config.toml
n_head = 16
init = "normal"
init_std_down = 0.00446
beta2 = 0.95
lr_head = 0.00532
decay_shape = "linear"
train_tokens = 872600000
Each number is 500 + 25 x the weight over the matrix's rms, rounded and kept within 0 to 999. Layers, rows and columns count from 0. Numbers have three digits each.

# up: layer 3 MLP up, 2752x1024, rms 0.0221, rows 1862-1896, columns 384-511
# down: layer 3 MLP down (transposed), 2752x1024, rms 0.0192, rows 1862-1896, columns 384-511
# gate: layer 3 MLP gate, 2752x1024, rms 0.0217, rows 1863-1897, columns 384-511
up1862:470487474522499545473501496480538468515520548539483493494503537537541466492503523490513515492449521520522536512449469508552469497522486514523490475473491473477480521513497501482486506483497492512492494526479469490542491511486528505486492482523561505553499516443476487494489472530535504477482480481499452527484512529474488499542470524515506506529515517485526501506477539482465456522494
down1862:490510511512483472515460507564534497485490505562497532540505490540488469468488533531481501535546463491537495527522545457508481482514522580487522494539511495494513533527459474492449517508523509538500550508483488482473456519469483515492532442483519526465522524514512519535484493482544550466464519525537476502458520578500505478461489524463518561535509504478507507505469443522521503452467
gate1863:529483491519496521477505523464468508461500537481465499494477492517519532473487530490476502509494464506492518464443490488531521472515523516494505516511462499459516520469509510497479494494535470497496482485505483474479450492511526469507503502543489516470527519510519485541489521517500451489510495520535548496521490486473483518494510491518473541507488497520500547486476528482493525539482
up1863:483489527488496504491515513519478481552514523493474508483504519519486510524497513531500485509476546496490496501506497439457512471515524476508480539520500477507478470492509487494551482520540493505532513527489499506481503477474524557497487526499480482479504520516499479510517487500478494481514474522494476479484507498472517520481501489508491515497541514523511509531521501513468506452486
down1863:496471488516510484528511508518527512530512479504476481530506505521531492516513478498502486497517495500501485499518510489530493507453444521499506473459513527532476469472505537502492535512484517473473485524512513485487464535525507483498481542506514458503496510517505537486509483501465517482480500525504517537496464527495510504490520482483520523483484489498471456436466485478504469503461
gate1864:536501520508509558516485466535447488458523503515556509546495476485501498472508529524517505496542455512500511452507544509527504466483518449445503496527534524508518543525500548438515507472562510481502575508475506489496484489513514512461486502515509453505496515523473515533479485526471479495492498499509480477504508526516477548477479533499507536508507510511499552479477462485515554501484
up1864:506524509484496510477489489468564507518510510525458474511536511458511476441492501494505487504483515513510526556505497544480499500501510541521510485479510526515501499477514536520493512532571513490480524509546512479518505532468462488491523488510458517531489498477519442450508529484480428498525456494520508520511478516510509497451505510503487490520533512497511468495525549509524466539534
down1864:483493470482522509513530477528501504467508513477489482499490495510486465500475491534529524486499503559516533462512566492535487474490524538489525479486509468506525469473526536472533577477560486471514462474534502499515494512499519528457500484486517445501482469478523484477512513513499490513551527511510534507494525460519525499444510500507498486455499494493491471522520504479507490489485
gate1865:534519500477480539528506514493496549501513488522500522473519542457508490513480474440480508460508478480516553463495519488482484480472460484518509477495538517524470527488514501477545522562506445486473499522521476522491533492529553531503505477507501481471515534481527508454495492527539488507492482483496511508535503501490526525504508500442477530519453446498441434513489471493416449472525
up1865:502473486488510517437542508530507531523461515581536517491498486484480471455482488500507487479508488516499517536532504505511471508486462543495484500481478516491499486519497497523507499472446512504489465506461523485458533481474478501498545468511490508524491536491527499530473484484514507537515521523527519536508467474516536509499497505499527493500471481495487487511519474530494474536491
down1865:513514482493479514481483496503536471517490478503489488456489499507505514465486527473465495543483540512540476484499482499534496474525481513472493456450512480513475478453490493500526508504514507501499493495472505508512499493501477494508497494474506477492498457536492476540496480518499495554499493513521543483500510498517538455496500501518550528530500464508537501514509527519513504512512
gate1866:501471508505495551485496522494519500475509440535511521494517561493491504514518545503513528509507479512498469538547451462473500488501523487475485470484501471482551474489482491485457519461479488473505520494524523496519514516546508517508550494484529512483475522541501486478492512513496479456506515522487495469482501495526468473515520529480503517547469493477546501419499499476510488501545
up1866:531558483503523481522527486460505483469495537476486489506462445490524473508550452496463468498527521487521513478499501533516501521505487511505527517540496501522501474491469531539501458514515471535484547550498500498479483488490506499466472531481495455462480499493506487514521492504455477515484512461463476462479497546495556505507528496467501490497519555568472502518522511490554516486471
down1866:491459493510502526506467505492492507511529456487470512465514475520454514495527511519512520541506500470487538461556491497479503508489503504507480504481546490521503516538484503498505529487467503468468485501484471460524532519487506520513526480522522518486455516470474513487490508496517488501491534500473483491497505472523446520563485515500475490541472504477507490510537518494474516526517
gate1867:492488487441487511517453513506478492495489486506494518497526521504494476539508516542536487490512471494516498552492552519498517488493499482533512467488490502520531448484469517499495485492522493495468473473494549469503469504517494509483498486494561502512492491477509538544528475507509524497519513502510497529538526486495467510475478509516438518476462498530496509482485469486466470481490
up1867:536536514500489506485480486528481522477486496484537511481507495521559537476458505499526499480484477540500481483532464475509502558506479487502542518511443488434533544497456496504472542493513474528492501527503486525500529519526465490457493504479484507501508508534499514494545520476506524481501475517511499496494491487498517495497530499510530509520508474514469512516510516492493446461517
down1867:488479514515483527539476479499524457507482505504503502484512456490506541517515520474485509531475448505556480497476526514520497501481521505490522515472536506503508498508521512513533494489473532513517489459480493503500405489487466491509484488504494491481471533540558502535508483501504499494475486490523514503479478467509493470488482544457468496489490515493498491516488497491563508521507
gate1868:473534499496578490493489544488569484499573505492520512545514512454447442531509521535515471475467447541487476530518521493520514532473495464487482505433502504469498443509433539531509483469498478518509519478459452478508464525504524448494490490510491480507551542491525479517457502500498492433532507538483536495431460518496507527538519514517507505494497490476490501487551522469488484484552
up1868:514565520496487451493510471500553516460511501531533524485517525510482461469472477512476504484476515491509496530520448526475484539490465522541479503513472551475494461470491471493512447469502524510547487531469509506498487522580541527494507499475491494483563546526472523492468471528532534457509489489464459510530487480496513510477463462506484507475458493515497495538465494504512525497513
down1868:484469503506506515462479482476472527554504470492540508498472459541504521472495543485491561484493500484481515476488503529518551516512518517500511497532527532489496538486505468488513513507507449532493512502497488493492514478520482507496518451515479472552504479555519514489513552509494484520500481437518514522480573474492500491470460517516472532525524500512528449509504494460509515492486
gate1869:544530524550485481534461463533476522462502490474549516487501508468507487521484483527501481508509490467485459524520554514486548520498523485486505529512470480514480529479496513492491514482522516503473514484482486514487461485474480491512526509500515485543532520490522502486518474484537519529481510497502498474499489501532504510480547493491497506488515530496462500499509485482505534521484
up1869:494476496518484465522527525512517501503501501503505547558470482485475530493505500463571548498502516524530501512488501477480484484495476489503505479525475499501480514548490521561520519490503484489484517511469509527496497473480532480523479498502573473466503496495481508568518489497513511550530493481481479512530494498534519504559488500484510459483487493496471499484460505469504496503524
down1869:532543512488516499492487441499506513468498506481502470458479544478511460511500492482471499507499484478480499503496540544534529533484537477466494475483489537521515485479497537514515517516511556520536489469483467525461508453477472493480501489517488506518531502488516485480502518505533464480482516496513506469457472486471490512483543509536536524504509499502467504506533502497507486507473
gate1870:514526446511510491506461526496477483487494539488466560526534517531467502518466481513535503527507491468532511494494516500502473497512474441520505551557483499506481508541479462541524507480533476504515507444477463513500514478535553492491535476503518469499490514540492509503467551512498527550464501525504516513438477505523517497564511505487526462534497483555507484531491515515515507481543
up1870:465520492472498515496511491506533532516462537523491500499472504521496506535513494466522462514492499502488469514517493458469532459545503543503493483470526481515513490470570529497532499489513490466493534538512465575471496485499470515499502443513505510513459520474518484548509505509496513495507517502481516544562512523481515490501475491518492540491526466497469496493471494537487507489511
down1870:482493521501497503509485525498481486452479471550508499499455540476493538468494484490506461535486540500499452477465515445520531481464474514489520449502518541520509509479498495482466509550472459533499449459530507508516494464528464479474511518511459498490452527523550514466513486538543540495473444487492533484531466467485434519470474488461514504518476512522466553451506481471528470497499
gate1871:516520481528511462513505493550491466514498525465474447543512513503471479535523509520512505485528480520493489482509556478493501561538462492498501467477536473511528511495505524479525501493530487500510488522506506534478519521494469504501501499483479539510482488491486493537534495518528518498511505526538537549481485470494493531498487480482527483515502455500492536524496456480483514501507
up1871:495501520493446470526517485490499474471521509480500517516465471493535463491493511522496459502499514491503498498507508470461513517481470504494489479446519455540517482483496556454511463511499482492539521521517513461519509459489524540468485502504493496490488517447485499520463507489485505478499507481489483510510498474511522469507457546475499508495508498505494523485510517478484534485556
down1871:484511470499533484520496466492503525500543498504470493516454525474438545489537491463528495487490516457544522506482448548513509506497513499497512481505492490495476502521515477512464527515536525500471498492520477517484502463497525458504510495503512442498486499508480504487457460493508489497514465496489443500502511522490489502497494496519517465503516525487538498464501500489498485497493
gate1872:490444490491499482501446514514464474504475494480483515486496465493520513540500527483480543496491514503499498497474522515493480487501491495460462457483541522479506520535523521502444494488481476493475513441496491482490449495504532500504538494485509497524457513452506505477509469511522476527491481479489523521520527506510496500471483505532513497492427519506492536514476543498517518509516
up1872:515504493528503506522519485519469516485504506522520510519491506485450498460542514493515497549498492556524471488513484509515486512490536508513471520520468532470502494490457491486492548464464500492494507520473473457467477473525482502491511465479508490540527490429519469504495500500488524447515540539514507515512484532494511526537522487486499512502540481498476520535508481515427505513494
down1872:486495533526476527505507553473462490496505508477521493483489543512511473526466490525494502478489450518485538525490455544504482476482507503488505503490530498493526461490502479493467512492508443495482505488485520457501452557459496515547503499488493457539546497494491479452488500500503520515466513484468499484508482534490489512481523533490484553471483517526507526513490521486516485515538
gate1873:474472474457495506483468507510536479539470474460500476508498506515484490519522457520469506486537525449500514524445467528471490453526548497514506524526522526479472480460502485509518454479479503522491488519522509505472473494496497513502469512460515504496477502520511461500508461468520489551513516484497483503507506477469469480481486493485502506505474464486495508500486463457483560477542
up1873:527499530437472495502533507531463454509464526529462502484470477476460468479529494510458485475499504487503490512470534460511435489508506531472503538506465479473483514461545496550492482541512455511466461477473482499463529499491521490477506533458492475506504492494475539518500510449456476568535478477508531487540517496471455504454533475479506498486519486483517503510473527520494525505514
down1873:464496497530503477491508501483473485549531482479483501523532525488479525515513457512494524472487513454542521456505461492497462468539494466512490508487498492520513521505534479469477522473456479514466502491534544490487438466457541503508526502494478533490493485499489523472513496487455526522497500493469506505501489492521529517488442520483542463483475489565529452491514520519508449530517
gate1874:512484500525483524514509521466473530516522506485479500497451456487519507517512528538467430558471491507531485424488497530542509525484510479504485550465493489556488498501519529490498462484506510450487482466508526501529502488493503498459504512502523496522481476532520492495507505497493483520494484470549478530524552528565519491449491506533495511492507510509486520526487494502516558504493
up1874:512525519498484519471527519514451456487505474446489454495554492530491472489501500519495475494486488502498474480493532510545508489497512525509518493498483499493526495480503505488501496502511507507465523521528531488491515477492528510453477490542484487507507530471526542469514486483465489489508515545500531529478521517505465485506480481475503505500518489514488529459505530499518495438551
down1874:493483493508538449533498507489502496450438538513468530525544530491450494494535487487471492482478519490517480522528484549496518459486478507508531556541539502485504515479515481527476501497518483540516503486499479464478509565439517510482469511515488501474520455539514529538495536517564480445530497526517520514516506539499503497514523512533490516501529480515546525523495493495448462482506
gate1875:495515493506509486506550498487537537517543467480507513452527481523483486501521455494524519491531470492527515534492479526492505473504501510508511518477524517492497511484483491534543506504534498494514520460478500506477506516497518484481503499450517509498490496504518526503543466464512499513502546513460495490496489518478522433514501505497473528532476501489490503503510526456525487520502
up1875:492455503506520473528499530553494518499540525502498493514482518475533497497509479503491523500530513528485511534495503548484505490490499531500531484488488459481540478502544478520493521498488536537504477496516503528484493487507483543535480483509526491545509522516516525467525496481510516519520506513536531510522550490511493510485511482542505479481480492482504537502482507470483529516495
down1875:527520545505495534492543490426495497486496494537501491534466497513518500462479463441494488492481513523487484488460511480484471524494512494496487464482454467495486523507524492461531513498503488511502508518521476443510518499475512498480495501543503470483491536538451521527473522503511493535479491534465486462519508514509489488513484498463500515502509493490510496487488496527550467477440
gate1876:484520440521508526486490490510528494477445538446487503521493548476473510491471490494500523477493469525538485517535512462585502497520506488560504492511563460499498527510479495472502507450518489487492525503503469506492488532509514523525544469480487481483515479472485477577534501496489491474493522547518500480474458525538520502508504507519496486491547485511451458528520491478493484480473
up1876:534523519479492506497497449534521505538501507491481475482475569451522490507519490460478510505487470484503486503507517485490518547449513447506496488538520485483479500504557470475515513477489501477480470476505501465456496502488521459529515516485545458480561495451445482527536505474541500543477528480449495490530469501507487480477501505508512466500476501515517541549482504509501500517473
down1876:511544538502513521506452481503494466529505489503511505525509497490510481510431523478495494524489514530508502528464459491510493500510473439554481506485459510508462497496498529466488485494457502528538508485522467476535529506479522506523512531505487487480531460539451473481470474487537471503489462497544540511487507499535449530560514481497489492493531535484494530535493532483487462494510
gate1877:470486471519497514490490489489489531525516521504462522484511511472528462530526516503514511505502475468511482474481489515492532526486484517495526457452501486463477482497491501518499486486485514480502500522479480513485533502486488524507487489501464529495542497481502458517542505474504481482498493513497503500502470516495478532488550512517528503517518447471507469474503513523503473487520
up1877:505511484504525462539485472510523477472492497541451539538465490541519520461511515491453493494483480552539527476460513474492466486525498475472518474509526508436501526498500523523505457520513490483493528494463515473486474503494520507492502511494510519553478492522501504482477480481545485484539510482503517536548504475514497482477459483506473471512502500548490494524483509493506487496493
down1877:492554518536554518503511508510582505529502498509518515508509500483484518455456582519512516502491491515483504483483512534490526476474453463508511516492450528510485530519485542536470510530503506488476539494451479547534498502539508453528524492519571522527489515505534518513504457504463498502515486485474469549533474510500475502505531489516492470478530505541518508513503535452476546517445
gate1878:488460500519455523468462517492502479512468543516469486486499525491465486522472511505512556493456508556492497489475473461481502466487526510498469478496533458500537475492505513467556475518505477503536525519469483572454455554493518466532454479508485455499485500495448492533520499461517486510518442503533475473478527485544493486507526480524513532482512502549517531519511496475523506480534
up1878:488483518541481499480452508513511455516484517558498468521480488514501487507496492522532501520485495539562525536510476511498478524500511425487471531444505476402487473488502490467441454458487458484510496507497493504545520507486494456495496475494516475473535496518473533506484472510526506517502484503500498519474490514490485496471526544476513482466484532518490521470539542468476539460490
down1878:501499497443533487482538462487534473479487488486495444504531525550475496525484472490472542497520484495526470489517558498486520515529500514493490511480504468440538508530500490498503525518490467521531498483511468474515468481519483448479531495523546474478535514481508468484579524462514500509480499556493447489469505477515479487487523534473462497500547489499517467511532484571490492488515
gate1879:521508482488510566475479499487501504491426507501484487516487530512510502492464545442503482484494525504517490492490524512497521492491511480481493509475524486509491496474491471474492496516505495474518527537481497536479515501525504498496517514480523481508527521495513472495465509490478489496483486501513559516525483525517502501523485508549512517521494480496476535504529484534489501480465
up1879:513489517446477524475524497498503481419501465473499485534491492543535480472477536478527474507501538482487469512476517503511498501473481496487473514474498475489531509523470495476521507513475511514533493506484498487460506454531527518497494473492565496464522520467475502489495498446500542464443498523472500479547501514483491486497505507502463496505522511494494500493466506508453512505494
down1879:481509504468528437500529508508486458471481493540486518507472513513502525472486469451469459506489480504481474494507469492526480517511493539471460512487464504465553497563471526543514531526464491538504501491494502481501497491489539496504456544514488543545470518505501516542490466451474469528491471465515506483496517492514504533545507567462520473463512487529517479523473506490458541523466
gate1880:475541440538502495506516492494503510499538559496476497530480525506510479457500478571505464462435518504485476485533507474466563503498540516440471534516505506515494508516493472456473519512524516509511481466518490501491482460513526506526479496495488524517518522539493526481506521524503541509495518531520528520510479491542480452492508514503520494506470518520474509464476501493493496530497
up1880:462568520490487492471481509524486502548501487474501502482511533494485544478475487528525499505477499492484505473500533496527468465492501520521533503514486502503509523504545460492510514507535509583524503512509492502481476524516487474455495510549495473492520500515487528470498507494550495521507524523492552483460444487485545493469513488519507495498520573504474476521503474522523487505546
down1880:481470533499487520473485517529519518495534490498526472502491464513497542518493516529504450501478494423496456496441515525493489533470484525486473493538497527532514479465435467534458512486498496517500486518462503488512472492487537505509521494556502485532466509492438448491532508505494485495464471546513523519536517437446472482533470509481484501521500506495496483509486522509514501453493
gate1881:490513479512512505483501468498494503517521504449499481459487544472511500517511534503441451468513484535498468508492497520561514523516478524462504513514485503490485529503482522516480502523527548494474515474486473532539487535536500448505497470503508477501517503514470476529507477491534459479492485482491500520524485485518499514499498499521490539509495457539502499458497481496494520502466
up1881:500481489508472546514502475503496526529493497480480500540468567514532493525504483545476470488533446515498528550500477519468526508489510502467505502563469526470511502460526476510519507500538475481530496485487477477451508485554504464500494512514496477496501496526489518502494466482500499534483520492543487494508467525535467518486483452521482515519474503514551471530504470515503507490467
down1881:522478496474551487558470499499479488483508485556485485499479469506496477477495507532562478458474519516468476458504520504487507476525523510472502529489508454508497528500513431467477515461506471488499521554493533459493472515490493534460488533514536531490484507467509509486509498534494498481513510484528496481528529486484538466455510524470503527505554524505527516476460486459494509529524
gate1882:492477472485552526529505468515497481517481542494529476492484498519500472509519495485470498535454483530516509521490503536502479522487494528482481531487492487497481470456534553527489489504513519488513519532541566452508490486548476478488501500472509487519538536469507468497492495484474491491509462485456486495502484441502506488487520539510459522526450481497489499550486478523479498556533
up1882:518478483493490439490543477506562486458485515510445472480517510472491536507451476456533524514528503453489492491491486471503507477513528517526493526485535498464531507477482555506505542466495432485488536517495507505498465483514533489520510523490514512493463506484515510519514478464506510486520467535503464465511494547483536485494484477485503498500476522539488486511468533520509496493508
down1882:525487497522521540513473524541525485503500489483470487489480470490453501465454524512502474487513491524502470489538488496538478538460442532503500499496474505497506494512489465466494498501522500511517488502507479512472515485495493547503491456498543508501511543483503543471482527504518484541521483505513528494507531500527508501477485488515524487478491468540489496446469449498516524474512
gate1883:499532472519482478483522514512541497522481536525493550483493521493507521525494517495550486451456519496490512509489511511524518490515531481519500509500518462479470474503497485504510479490524518513555544463499489499530469455529485498503499505504527482512520546496474506517550524533469541487456537501506488491471504543536501494486531558531544456519474519516489464525519545525549507486493
up1883:534516509519491484517496490504512524458473480471517518498514495530511485548522538482413513501506523514477526515499470505549487499490469494515499515528517481497554460533504469510490522491466450549495531460474472451531483488483513476483488545476454496486525431451494498474535488495472526505498486481518507478483530495484523490498508503479477483495540514485532502512557514487501537490490
down1883:515520486455464482516477512457486508479468477500554518477543516532500517482494458557509480454535491531502512509498466503526456492529503508528503544490494491503493498526473487517498530490522462515495467515487469456519488489500517521514529526463458521503519460485489499481493519536490528496512518483468529504519509490490531514470503519539499495506511524521515558508538496476489521495495
gate1884:521508472527481523493439548516484535509498548493531488508494500548509515481489502506515479475484509501556538513488518529530512478495510479485505491526489516496510526487483527478487475499515512498486515530499501493507488518461519457533498494517536487508472518497532524498490514515489532472512509488539507522538504505494490479490535527488479463524523507514495531513483503450494524515470
up1884:486460506458500525519488524502487475522526456502461445476502492516493461487523511487480505490525505541500524505478487462503483523503534539523471507508511499487477478501462473497473480541463511488481481467471523478489474523526490511471544508509528536477484490512512477476536477478509479511518507511450481540507522459510464506511506429557513510495500484542518494451476520456478483526530
down1884:499510504511513501487501515512530456484505470487488497556473474517489519485540464486559469540493513537455490549519495516455496462483500521519499569535510534531508512533515541513509495471525521481507518500513505509505513496519504488541504513492513479508505518528517501469486489490495490533485510484521465523499504484506482520502465519502490490477528497494489478525465514470489513528495
gate1885:452477472517455531507483459460476527508484503518483508523520525519498500500536481508563477472479516486495469503520517540532511536503535487524476507490463507491514522485502481504472511495466504498512516481502524509517551522508458464518470473521486512530525447495486501472552524515560524500502453495501479482502522497499460501520523520536495539512499467468500518527494515511501490528468
up1885:478507525517509525468519511498480506519507481478516480488443471533524501511480548517539530551503543554504501491529491476524509467516494482563506479469466545559439534496523473495462491498521465475495487467526509570526519500505506499529480494540513483481509479456480484520510494450418514454500482464499482443496536482456532551500549506515482433515593479426471496499513484495515476488483
down1885:529496531492540516490487494547481460531493489496528471506550472517466471507487498515533481533482462497498513503509494494495449493512478489509537493463505506483527462483493507489521496523515512505478506530524500500496499469515520495510500506527492509507489470508498510509544465483494528489527531484491505534462485519482519457538500516472508462455519520496497504501577453506484489520506
gate1886:534516527522527536510498510473472481494516507539480490531467523536493514531496463533460469487461489499473479446539515510523494462505492469506552479514553491478461499481497493448502494527526477516541498497432510487533492532508471508486478445500500509516473453497519450499532527518512541483512469496489455509507509481546514474498554465522562503495502479533475514555489488443476502503497
up1886:512478548469479479504489502506450497450534500532517517509496500496525519478507502538510483491520525527460505554497464522466505480543509492477487528514496469480505510481481504502521501543498500524502524516427511502522524463448468485481486527494509547487470506551477471462537491482550464465456474440438441483510535475500490496454519464477553543483474485520490518499484497542529523500558
down1886:545537536508506494496526544496509467471546507479489522512497471448539508500501489510484462503470463488510503539536495498496503479482481538560492491509476505474516476465475534483442491506519494488507504500505487532510552468493519483465545514484503491502532514474505512500522455495508495503558502483474532506496506508484487490487490516511498527475501476520508490439508443483475496509465
gate1887:474504498540539510522459476561548486516451496514535550504464511486489501516498517536495483497510499487543499513499523490511515518551536491501500501523496483509481505509490490503504497531574501509508531526489480504511500495525489532513492503506521475492485491511494520533478518480556524484485490470582509454482496432516439464485513533537499481512472507486529488495503504516485523470474
up1887:488471514534540498479480509508506466512476485496483477500457528468500555492481492488485454495487541499538533514483517507490505518503510514554478532494445503531530532527499533538504505451507533518484520502553433512498534531524510491474570516488566462540505518494524458462525528498502494460500484533517521511511492523503491497485479475475521508516481497449501485465509529518490500497487
down1887:523477522464497473500528510434488496491518490509537509481498568454500537506545513518513505451489533505441502474501482523478504537498500515524542500536508522508511509511516521484526505455488511500490489477541515506516505532487463522492484510504486517457497487501508528464499504481450520474457504537496560492533527469502478500491494485469482470559504460466450469488520528455493483488497
gate1888:486458519519481557533463498474505498506519489463530522512544522501516476467505468504527490510488552538516518511467522515466512473503493506507507474502471464535498491472486516519534486500507501520470524495508519507500485514511465495480529495510514477508517458472445498454512525501503501550526494513476524527501553468538537527521557494498469452518493520502497458518480539461499537498502
up1888:524517522478512481529513468534453460526466522493492439492488477511505482501520478481466501494551486460500505507500490504522507473493508485488481502515469474483487494484478452539483481561544535573495508493512494503475474486512514438487526500475536509472507542491486498500483452491447457519477461514486495468492471473483512539457462471522493535486505525522525503537513477486484524503517
down1888:472525507524486496485492465505504510438500476498519494482517448505471481508521472497516480494483502526505474520509441460532472496477504457467479467518514512506477553522507511463494525499502445486524479492494506478530499509486528521541544484519485489508527503485485520511519537484508491464527505537507507477480522462505485512506458525482500494509465523486508488483517488523529505526479
gate1889:509496481498479530491498454496510455526499502489504478456481476512466485487495521468490523510511511501493551491505486492470493511481491414489505490485558550527488496490518485482512477463516490558501496526492508455515496506494461518466500531513545508531508498500519501467483456566521456491495485482480529519472482544499466490492494501499489472519495502481477508489466445497540504501503
up1889:494497509515523496470493505459482494523535519506525521523516543519531522437497513518529512544478492544548502455463525489516511521504532525534486531443524463486484469519465488488492507517540489531533480510490532538490511496483481457546479471527478497493503449494459467530493483496508499541516522482476554537502513469525501475548506520514441489516513510498502502536509467469499503515511
down1889:503509487532486518507479489543490513529498560499487510476491487531475551458466547502530471508524448520557540473514547460523516544489530517470516503517545486498446471518477512514518472540468504561516515521483517487495449507477509468478478469476517502476498518503535470531496485472490484496548534466502497509533485464489511491466522524503509485534487516491537547471522504492522484498498
gate1890:523493470467499506537457482465514491492478498496534515479491508528507516487492509502472481508497481513488501531472508524493472518489471487497537513469462493476464503502513504476513482496527509482539528459547489487487518490575493505494532489488502511479507481510486492479474475562486481503509519530470474548469493491502524478473498499518503462505529505500489528510517464542509484487492
up1890:518513475554516507471507516492517523513521475508485501487521500487491485454513482482544498500484520525513484484477508529526472511506486483518498451487462549485450471475514453481466524525456472526497530500493465459521498535525543483506495499487512458557494519440495475529544537481571539508487557490574497495509558523487487502490481501499484501515499512449476447529497498436496531493492
down1890:479446484492501472516490466490516484492536510486518500457498478476470483498524503480479486498528481452515539491465494500469499504511502523507498499517506506536465492511518507506490475530553525541511491423496532493506533518534509468541500486484500501495498512501501496474482503516488514545509519522433484524475492526502451453463510424529542504532467514479416511474498509532512526544457
gate1891:520513482540458517487510508502492506574522464509510454482499444486481487508481484516491507478478493500522483484504503500463482489499504535545469507502503500516480552509490496450506449497480496514457529485503481505485524493499478536521517508480477441506503489504509472515507515527476489503522493542484496492549472503537530483479531493484487505490505453511499483511519515504491543468541
up1891:446517494525445534526463487496518489507511486463492473496490486514506507493491456447492541525534524503491468514497511507550558485504496481425525481551511523499517461519515455495542528467521478496475506526479493503487483557469479485492473499487517488490502547485494521503471514517527474527502462537492549455476529508470533519544495474495487464460488495473525511504495495452532522468493
down1891:529464442537511532505506474475502500486474548473526438482497519506440516533531517527480478464511537512516485523472468482490521478485464513500490507529517503530481550498489514490524464527510484555510471490515506530528488525521524496491526500524528506483523526500524483486468512475518500486487504478461470560497480528546486476529508478495514461507506473443505493511502512500450465489500
gate1892:495504477495485543494486474551531504494467483442457526474478516472463551508488495499513533464479515525493537525460515544477506502546514509533506511507536494531544502568524486537502531495572549509500456473512526476520491513503473504486493533514496500528505479505457498541516491529496452471516500491459456528424490489516486493527561483489511547521510556553492477543504504513545463466523
up1892:524551507547463488499511486474493477511469501493546465507523487446483501532455487484500517460484516481497535517505497461513506468518547476485492540501455488507511458466488529461499501558529500488523481546483519474467549506496456468490501498493494492506519480515543486536549509497479475444486509490512516534491537480477506473500502478519546536526509529539502452512483475500444491518507
down1892:483467502539519484515488458488501493464492475518515484510499516525529489501556485511492479541474446499544504527571496474506503496450486469493520521494494517464444474489520458434509514513458481475490521506462465499460500465518515486508495496487466563532506514471465511492456515539478541477478491485476520552561488494502484502437413492516482541531450483498524508452474505501536488516558
gate1893:447539519544504517521444544468456460507491498503483512483478543469484494498536547502510538514474489519507552434465468518501454493487511490535481497540480527507491525523545477488473493475487497507474526517483485538489525519467514482463507535520545497483485497504548478504457495506487503491498510544487453554496524534476489523558482546492469502510482533505499460473508508511492512490505
up1893:494476495517505496483505489491540497526485538532496486480517498498510531514526488491492499497476521541495459493532501515495496520507483504431512479514528529497509510490490482489498486528523528522528505472496480507524521527507503512504481528515451486520491510503494516509515484536461516440488509490511507462474510490488534505512460500490494444484520495515479496530527496499492498463461
down1893:495511490486526497552482502501520493533519510502510502465508523464531483532455523470461486490474485489471523494530523490491514493489498484489489482472526501499526512508494457506523482493481477519521500472450523491506472482477536484518497497512500520480521505493496486499477532501539502510520493477492503491496531466507447506495548514440483513517481503487527499527529518524501520493526
gate1894:528511497552496523495455512448485477494514483539537485535502506502500502492523543490499450448501517500493468492508540514500515522513549512497527474482536460480529509523507472513530513494488503478448475534505514526505481506478517521493471543514436513474531491481484467502527488533514513459502531461515501455535538512483491497435469497521510531519515523477473530482527518496513549538466
up1894:499488505464495472538537548458519527496526506498490528502527543510485533449469538507544480532493505536497485542457494505537488497520497535503482472497498463508504533499494479468496509500521494467501518461495435481490533478481503525554535525492526481514481475493521480508477533519479496489567552519514491500501499517500528492503502519530500544486511523500475509485515540539455476487523
down1894:481487532519509491501503533487506464479518495492498508495487548520509452505514492462459476497521527512514474532510485503458525559519486530500497533481495548500500497480494504528516512523480509465505499461516536481490493489495499534484485495511514464467495533483465519483495522474497496499498524517458500507469510509530492492490514532483480482484461503486508494519493499484518503517496
gate1895:515532480546549487540532480521511547483457512467477462494474512449494520489484499519480438526469498505518529466483518505506553529494457494492532518527538478530449474529497521495476498501564534548567556538505503552483504505501514482516510510509485469526519472489498513503551536540497509536476505523440526484504462481488524476455508526521496542488526517540464525523515494488531481469477
up1895:470513476500471513473499445478495452536500477513519436548432585535488531512480499529514470495483532470504501513501443497480533515511517519518505525484464498477471526523526488510489531512569462463532538496468534530468530485483510487514528466523537499488476471437469497475544504499476499516483539503516519494465448494505524474499497512519495496506530467518496520496497503514545551580471
down1895:526445490491468495506529550495502475485486457504474514522508454543495497488567491501477517505453471484502511512490501454514513502517549466535474479576493524497468481507512469498512476505477472495424476510514472500524510526530488502486464467543510509526484519474561492491511458492490483519476508457542461535466470496500496534518499465497493511539470527463485510524467515511473524481577
gate1896:526511475480490501531485454485479460559497474501502518522471476525525528504557539447480513535533449461502496514504489519500523476481471494508492524502489497485531521474490488481488497488517523494521476502497501480503496512498511469471458500536510520510522507533492516516466520484509503479548493501496481486535474505506499468520513480481512504508484516542483493476516531504546504517488
up1896:524510493481513514474524534533503519481462514496500492530528520536522493505524505493492491478507479518515487521524494517465537494533522505541484487546462496509513505482527527499530524518524488478509492519550480483544527492550541515490510474483501522474493487502501503487462476491518477486519555493514460495496490514495493487532498474507537518478505568530514533499491539477511492460511
down1896:517502549511469518502461525523510518480499532512507513463458501482460494494478541523552506486463504510507504497441488492480449507492517512508511484440497524508473497504481470504463504464474493551481503449469542528480470507485502523496525521495497500525479562486473490489505534515522499475517486483490522495513522485498519514493477521492542496497523462478477471528518457536471489516495
gate1897:467528513491546483542517491503499498500503552507508493496521497480548463502477439498476492464489490502533550485498462510475499484532489499462491486474525496461459488487500501508495473507543525482540512505521506485465465519513462454523549508519491508483514529472510474501479466481497502525475479488534502463480492464512537516477496524495515502532478511511463484482477488483508508540522